config.yaml
hidden_size: 224
intermediate_size: 640
norm: "layernorm"
attn_scale: 0.177
tie_word_embeddings: true
init_std_qkv: 0.031
init_std_down: 0.0444
final_lr_fraction: 0.1
Each number is 200 + 40 x the weight over its row's rms, rounded and kept within 0 to 999. Layers, rows and columns count from 0. The size before them is the row's rms in percent of the matrix's.

# layer 7 attention query, 224x224, rms 0.0311, rows 173-187, columns 0-111
076,208,105,186,171,210,244,186,229,164,174,215,223,178,214,178,235,226,194,198,145,159,252,192,240,211,237,235,155,172,195,206,200,236,182,260,251,101,166,169,208,213,186,263,176,201,173,247,281,168,159,177,240,217,162,202,294,177,193,195,163,202,189,207,240,205,198,223,195,247,261,187,129,196,228,265,257,195,229,187,157,164,169,194,90,161,206,193,207,212,164,265,161,256,179,241,250,217,294,208,176,246,203,249,240,165,196,155,203,224,176,139,203
089,234,181,175,241,186,243,232,152,204,180,212,222,155,196,189,212,222,189,171,220,154,217,305,160,115,171,194,162,160,138,289,148,183,274,246,191,190,155,207,271,175,195,118,186,221,274,200,172,229,278,215,177,238,226,251,158,190,210,182,176,179,199,232,227,184,145,150,204,288,172,150,220,153,219,120,219,233,278,205,165,307,229,221,183,172,203,227,193,225,226,224,180,182,250,239,356,138,223,221,201,141,170,170,174,211,201,149,212,206,237,215,185
084,223,252,172,246,166,224,188,219,154,250,178,235,204,184,216,207,263,168,225,241,253,199,162,201,246,178,262,234,252,187,236,255,148,212,169,199,201,187,230,207,183,161,252,201,330,229,181,190,233,125,157,178,181,213,210,228,259,193,242,187,195,201,178,229,193,137,104,175,165,225,220,258,207,184,214,173,106,196,154,219,248,191,98,214,237,230,211,188,209,189,160,161,275,194,151,206,197,170,156,225,205,151,175,243,215,174,204,170,167,196,210,210
089,237,244,82,244,188,188,283,239,236,184,255,177,200,185,194,197,187,164,157,231,182,183,146,230,255,192,220,202,231,173,157,133,239,165,187,205,205,167,219,180,166,201,169,221,196,204,139,186,128,185,212,149,162,149,144,182,222,200,208,191,147,198,162,192,149,225,203,127,112,241,123,173,198,195,227,225,239,300,232,138,185,262,224,175,225,202,206,142,202,185,316,234,229,195,168,161,169,161,207,182,173,229,187,241,203,162,148,171,231,141,168,278
078,238,184,252,232,184,250,175,137,194,152,224,223,131,182,181,217,179,152,221,205,158,192,230,125,271,292,172,121,228,224,187,127,124,250,233,306,160,214,106,184,193,137,268,206,244,205,223,225,187,230,153,153,186,172,229,160,150,196,227,214,260,252,132,173,271,206,200,234,177,239,160,248,174,263,182,249,153,221,191,167,246,213,211,169,246,199,166,150,310,241,215,144,169,249,161,152,180,172,197,137,174,196,203,225,249,182,145,197,208,211,218,233
082,198,240,151,226,176,229,150,213,180,208,180,243,210,234,167,270,201,238,221,147,169,163,185,173,167,202,179,155,214,176,201,154,212,180,139,214,228,207,237,201,186,200,198,188,161,181,121,253,158,180,261,161,237,194,178,180,237,180,185,157,213,213,181,263,97,203,248,199,140,172,289,355,217,210,207,259,135,152,205,230,89,190,176,146,181,229,191,128,272,200,199,228,147,194,167,266,202,185,188,191,204,197,196,271,188,142,296,261,208,200,225,189
087,191,179,193,226,218,52,195,161,217,164,177,195,108,280,231,236,178,154,221,213,90,273,183,193,208,235,233,177,223,208,166,257,248,185,234,169,235,197,172,226,218,202,240,186,235,235,228,201,164,171,179,193,209,265,271,208,177,162,161,213,180,165,140,252,209,151,181,193,224,230,163,138,199,181,243,106,165,215,240,148,296,178,120,206,138,170,202,202,162,162,192,177,184,217,169,227,246,250,258,246,237,181,256,206,235,224,227,217,194,189,196,181
082,249,206,235,180,233,176,273,199,204,190,255,210,210,230,177,185,99,181,251,244,156,199,185,181,149,160,301,125,192,189,164,144,268,238,188,186,246,207,267,142,171,259,185,126,176,241,203,246,188,160,175,197,218,118,194,245,139,155,140,183,175,206,157,192,267,190,266,142,191,253,215,212,188,195,212,168,267,154,159,226,245,183,164,213,150,262,207,147,250,245,203,233,143,218,164,162,246,269,172,233,274,198,210,202,248,286,253,198,223,141,201,180
088,167,275,183,213,162,233,176,224,194,246,89,128,187,209,153,202,242,253,175,219,214,203,147,241,210,149,172,220,209,154,249,241,237,192,211,186,188,187,236,258,158,166,192,240,177,216,199,204,309,207,187,205,227,238,262,227,185,262,148,115,166,246,233,179,196,194,210,250,246,248,226,232,177,132,152,219,163,183,234,123,203,223,177,140,188,190,172,241,206,160,136,254,174,210,197,251,252,148,157,151,206,242,216,182,193,184,206,212,132,305,193,235
088,163,239,166,261,197,224,196,148,256,203,213,193,230,227,257,213,294,235,256,187,243,169,112,205,211,166,196,98,156,270,215,250,232,131,174,179,227,157,262,264,154,172,236,180,245,260,181,188,146,81,207,219,199,213,209,252,235,213,172,241,145,228,129,225,145,247,146,146,198,254,192,161,171,174,176,139,187,162,125,242,108,172,94,174,247,253,185,253,182,242,199,169,201,220,270,151,247,240,178,229,273,147,251,210,160,181,230,230,272,207,204,227
088,131,249,226,207,182,221,220,187,222,214,196,169,133,148,214,195,128,231,238,250,238,181,243,195,266,300,203,252,150,219,214,167,191,189,166,206,243,264,179,184,259,195,203,191,223,158,188,230,213,147,201,206,133,161,167,256,143,139,174,186,177,159,241,166,194,185,249,200,166,138,188,164,189,177,263,170,140,185,224,196,228,253,209,206,216,202,180,148,205,186,220,119,252,107,215,118,229,219,205,208,205,149,218,154,235,287,220,134,215,181,179,183
087,211,185,225,181,193,192,146,234,172,166,194,254,240,251,182,166,209,199,219,163,247,195,173,197,284,166,191,162,228,211,261,148,215,158,268,258,212,186,196,222,182,218,229,221,248,262,177,267,126,169,196,149,222,222,241,190,213,189,213,206,142,167,187,249,259,201,181,209,172,203,240,201,126,185,165,180,135,129,149,170,250,162,212,229,174,291,164,199,241,126,202,208,217,198,169,264,203,289,177,174,204,153,201,172,173,203,215,222,100,219,153,201
097,168,175,203,161,231,234,166,214,232,194,154,182,180,188,240,190,178,202,183,212,155,219,164,211,137,258,144,201,195,311,254,121,178,226,207,177,235,204,174,183,242,180,180,270,179,195,204,128,154,174,260,146,197,175,230,201,149,201,120,188,233,225,316,180,218,210,281,176,114,206,176,182,204,151,218,233,287,166,125,242,104,202,202,184,172,223,176,217,186,293,282,197,167,98,202,173,219,220,161,95,242,192,176,201,133,150,247,204,185,189,177,205
079,259,192,193,183,228,177,191,155,201,212,170,207,157,186,176,260,208,161,205,249,204,147,239,241,148,267,215,235,198,191,280,278,177,249,182,230,197,200,175,165,195,260,164,110,173,233,218,165,196,164,191,254,143,258,242,173,250,253,225,185,246,155,222,256,255,208,217,228,149,232,272,173,159,196,212,227,129,181,208,196,166,208,184,222,183,193,158,238,215,171,246,204,191,209,175,167,169,245,129,175,150,262,209,224,210,177,215,203,185,222,180,110
085,180,210,176,215,220,163,152,177,136,216,255,180,219,200,206,226,209,215,211,192,245,189,167,240,192,254,170,101,203,195,204,144,173,253,169,200,220,206,189,236,224,283,182,140,236,254,214,182,117,117,173,101,228,179,181,212,137,204,194,196,174,195,247,226,234,162,210,177,300,251,163,226,221,218,159,152,260,170,216,222,169,211,118,98,133,179,112,164,202,207,230,271,189,214,162,238,255,233,152,162,169,196,220,181,212,249,218,207,240,182,202,180
# layer 7 attention key, 224x224, rms 0.031, rows 173-186, columns 0-111
075,140,166,205,165,176,207,132,274,220,160,205,198,190,259,247,240,184,203,171,163,151,152,176,235,216,223,174,267,235,165,155,210,233,242,224,271,195,211,182,259,202,157,262,226,269,187,259,211,178,167,226,216,207,214,171,169,237,220,220,170,154,168,217,195,186,152,268,221,223,236,238,158,232,160,186,273,177,171,161,186,185,197,192,106,162,194,279,227,220,158,228,170,218,218,186,217,261,257,209,172,164,203,201,229,220,219,173,201,179,164,154,223
087,195,173,207,257,209,263,218,156,179,235,152,207,151,187,215,268,173,283,280,194,179,251,262,165,113,187,201,188,171,255,232,172,175,217,179,232,182,184,207,278,175,186,179,175,144,199,225,201,191,233,225,188,220,165,234,176,229,174,217,170,170,155,218,182,247,173,206,115,278,237,217,204,176,266,132,213,204,237,227,193,262,187,300,147,195,188,197,253,204,210,145,181,165,209,254,276,147,165,239,188,140,202,154,225,155,212,189,154,211,198,164,234
090,257,231,138,256,160,110,185,274,161,182,190,217,204,169,236,200,234,173,297,245,306,181,205,173,253,215,225,213,230,216,176,197,160,163,168,110,225,211,216,128,220,232,225,260,230,175,202,195,299,123,187,194,172,157,156,262,239,158,152,238,204,138,176,260,197,153,192,223,153,254,203,280,233,202,194,195,142,194,202,268,290,227,147,259,213,228,206,221,178,221,154,156,230,167,174,201,248,192,177,182,263,144,173,199,209,179,178,168,172,182,177,221
092,256,235,124,196,121,204,185,184,199,269,271,185,241,225,217,207,222,198,219,209,239,194,183,216,249,129,178,183,327,203,185,142,307,180,204,168,194,216,201,217,134,180,170,298,212,190,132,185,144,223,198,185,190,218,238,176,227,182,192,153,146,192,186,235,201,233,141,137,190,229,163,153,172,168,165,216,175,252,263,220,103,205,179,183,233,204,227,193,223,232,273,206,176,221,202,161,254,178,234,256,199,154,214,222,195,176,161,173,190,159,154,259
076,198,184,269,269,130,232,245,165,192,161,198,281,224,171,156,180,195,157,286,215,181,140,234,159,229,254,144,145,220,151,223,137,235,255,236,315,134,136,163,191,163,150,250,206,184,212,272,251,215,157,197,182,172,218,151,133,170,168,190,220,249,199,130,260,216,208,217,223,135,216,118,187,135,311,185,260,205,165,213,180,226,234,245,150,271,146,120,203,137,157,182,115,192,151,180,186,184,120,172,151,186,240,207,214,227,185,246,211,241,186,181,202
083,169,216,111,229,210,258,180,265,191,211,173,224,153,246,202,260,233,212,209,190,176,239,211,175,208,189,171,170,188,153,241,212,223,156,134,216,253,205,215,105,173,172,173,210,147,191,144,248,191,254,221,167,225,256,182,223,195,231,198,187,212,191,208,235,139,226,275,194,199,232,273,339,283,107,216,201,161,159,206,153,80,219,150,154,221,258,152,202,239,215,259,225,193,173,124,221,194,198,204,206,145,175,193,234,137,143,203,237,281,141,217,193
090,169,201,189,202,136,150,131,196,250,182,159,218,251,251,221,196,241,205,227,181,194,154,129,201,236,229,262,269,200,232,219,252,237,232,236,163,234,158,201,207,249,184,283,231,218,227,201,212,120,211,233,188,202,196,213,144,198,196,141,200,175,187,187,245,286,141,249,264,181,250,173,130,190,160,212,201,219,169,211,217,197,203,189,251,154,184,175,192,143,166,196,243,209,124,222,191,143,234,234,193,245,235,133,186,273,238,233,211,168,169,214,149
084,240,209,225,181,229,173,242,165,253,121,236,202,237,200,154,206,107,161,116,214,207,224,170,207,188,208,155,115,187,191,209,195,257,209,185,216,287,213,226,167,162,227,228,158,208,233,173,192,186,256,157,176,238,97,245,250,169,161,235,205,184,222,213,210,228,203,232,204,203,191,227,192,233,200,157,167,217,219,88,164,193,240,214,238,188,241,134,233,292,161,211,214,133,232,179,143,257,269,200,209,186,237,197,238,255,244,166,226,169,183,228,170
092,218,192,184,220,173,179,228,259,128,258,153,136,175,155,151,218,173,243,183,165,244,168,149,211,254,191,229,136,216,204,189,220,184,199,183,206,236,191,262,191,195,131,219,168,182,187,165,221,238,179,217,199,195,222,212,291,210,211,170,167,232,223,203,129,167,128,192,199,237,214,252,250,195,186,231,189,183,108,300,134,232,196,164,120,206,213,299,242,168,166,154,250,165,202,232,247,264,146,195,117,203,161,217,196,218,228,166,226,287,206,196,197
089,147,214,144,212,149,181,197,217,267,178,221,189,259,215,214,186,176,251,245,211,297,134,149,217,206,196,249,165,214,235,177,256,210,179,161,129,240,238,219,222,171,184,237,206,191,228,165,220,215,172,137,222,128,168,212,308,209,238,212,224,140,212,200,225,216,158,154,255,177,273,218,196,213,245,163,191,194,150,111,244,119,217,161,209,227,241,197,237,201,183,232,231,175,219,272,177,264,240,162,153,225,152,195,225,157,154,172,186,199,235,116,201
087,184,194,278,188,173,227,211,212,268,195,240,174,205,234,195,177,170,185,171,184,212,192,247,181,279,215,121,253,201,145,205,174,210,112,156,227,186,228,215,226,201,139,224,173,281,176,147,215,177,184,190,176,138,245,108,198,157,177,184,205,130,192,256,186,173,207,176,212,194,120,178,147,254,160,213,229,139,256,187,191,270,256,182,168,183,185,221,166,207,204,232,203,235,237,223,151,232,227,266,306,234,176,211,176,243,227,138,236,214,211,164,145
088,193,169,221,186,236,202,221,301,112,221,218,195,193,212,207,228,187,227,219,182,227,227,178,188,252,192,290,183,185,214,153,199,129,214,224,252,174,238,226,205,203,195,162,180,233,274,270,190,158,210,281,197,164,156,184,210,176,263,182,199,168,156,197,225,186,134,224,249,115,161,207,173,183,216,202,166,262,148,90,202,258,151,145,186,176,354,154,217,228,182,181,247,201,166,200,202,204,220,194,148,170,240,212,147,161,220,218,176,193,233,120,248
101,194,204,203,237,267,227,234,238,163,189,154,256,202,176,182,230,200,170,195,190,198,184,133,208,174,232,158,238,165,207,228,172,212,242,164,243,187,212,220,216,177,175,274,195,209,245,102,150,180,214,189,181,231,192,218,201,169,208,175,135,241,226,196,191,198,251,213,161,171,167,199,186,218,214,195,207,244,251,126,241,114,269,192,153,114,164,191,238,193,236,320,209,137,246,168,216,175,221,111,145,260,229,193,179,137,160,168,228,180,222,225,159
081,176,211,181,197,194,214,125,175,96,188,153,271,187,241,249,275,210,161,191,215,239,205,195,205,158,195,184,192,172,306,217,248,179,250,275,121,214,240,199,90,178,205,150,202,200,178,196,181,142,204,155,319,199,209,155,209,145,176,242,199,208,161,221,212,222,152,245,214,148,280,262,171,165,225,230,134,195,184,240,202,179,163,234,171,220,225,230,173,229,190,164,166,249,178,227,170,202,219,156,145,195,249,192,187,210,205,242,158,200,189,156,188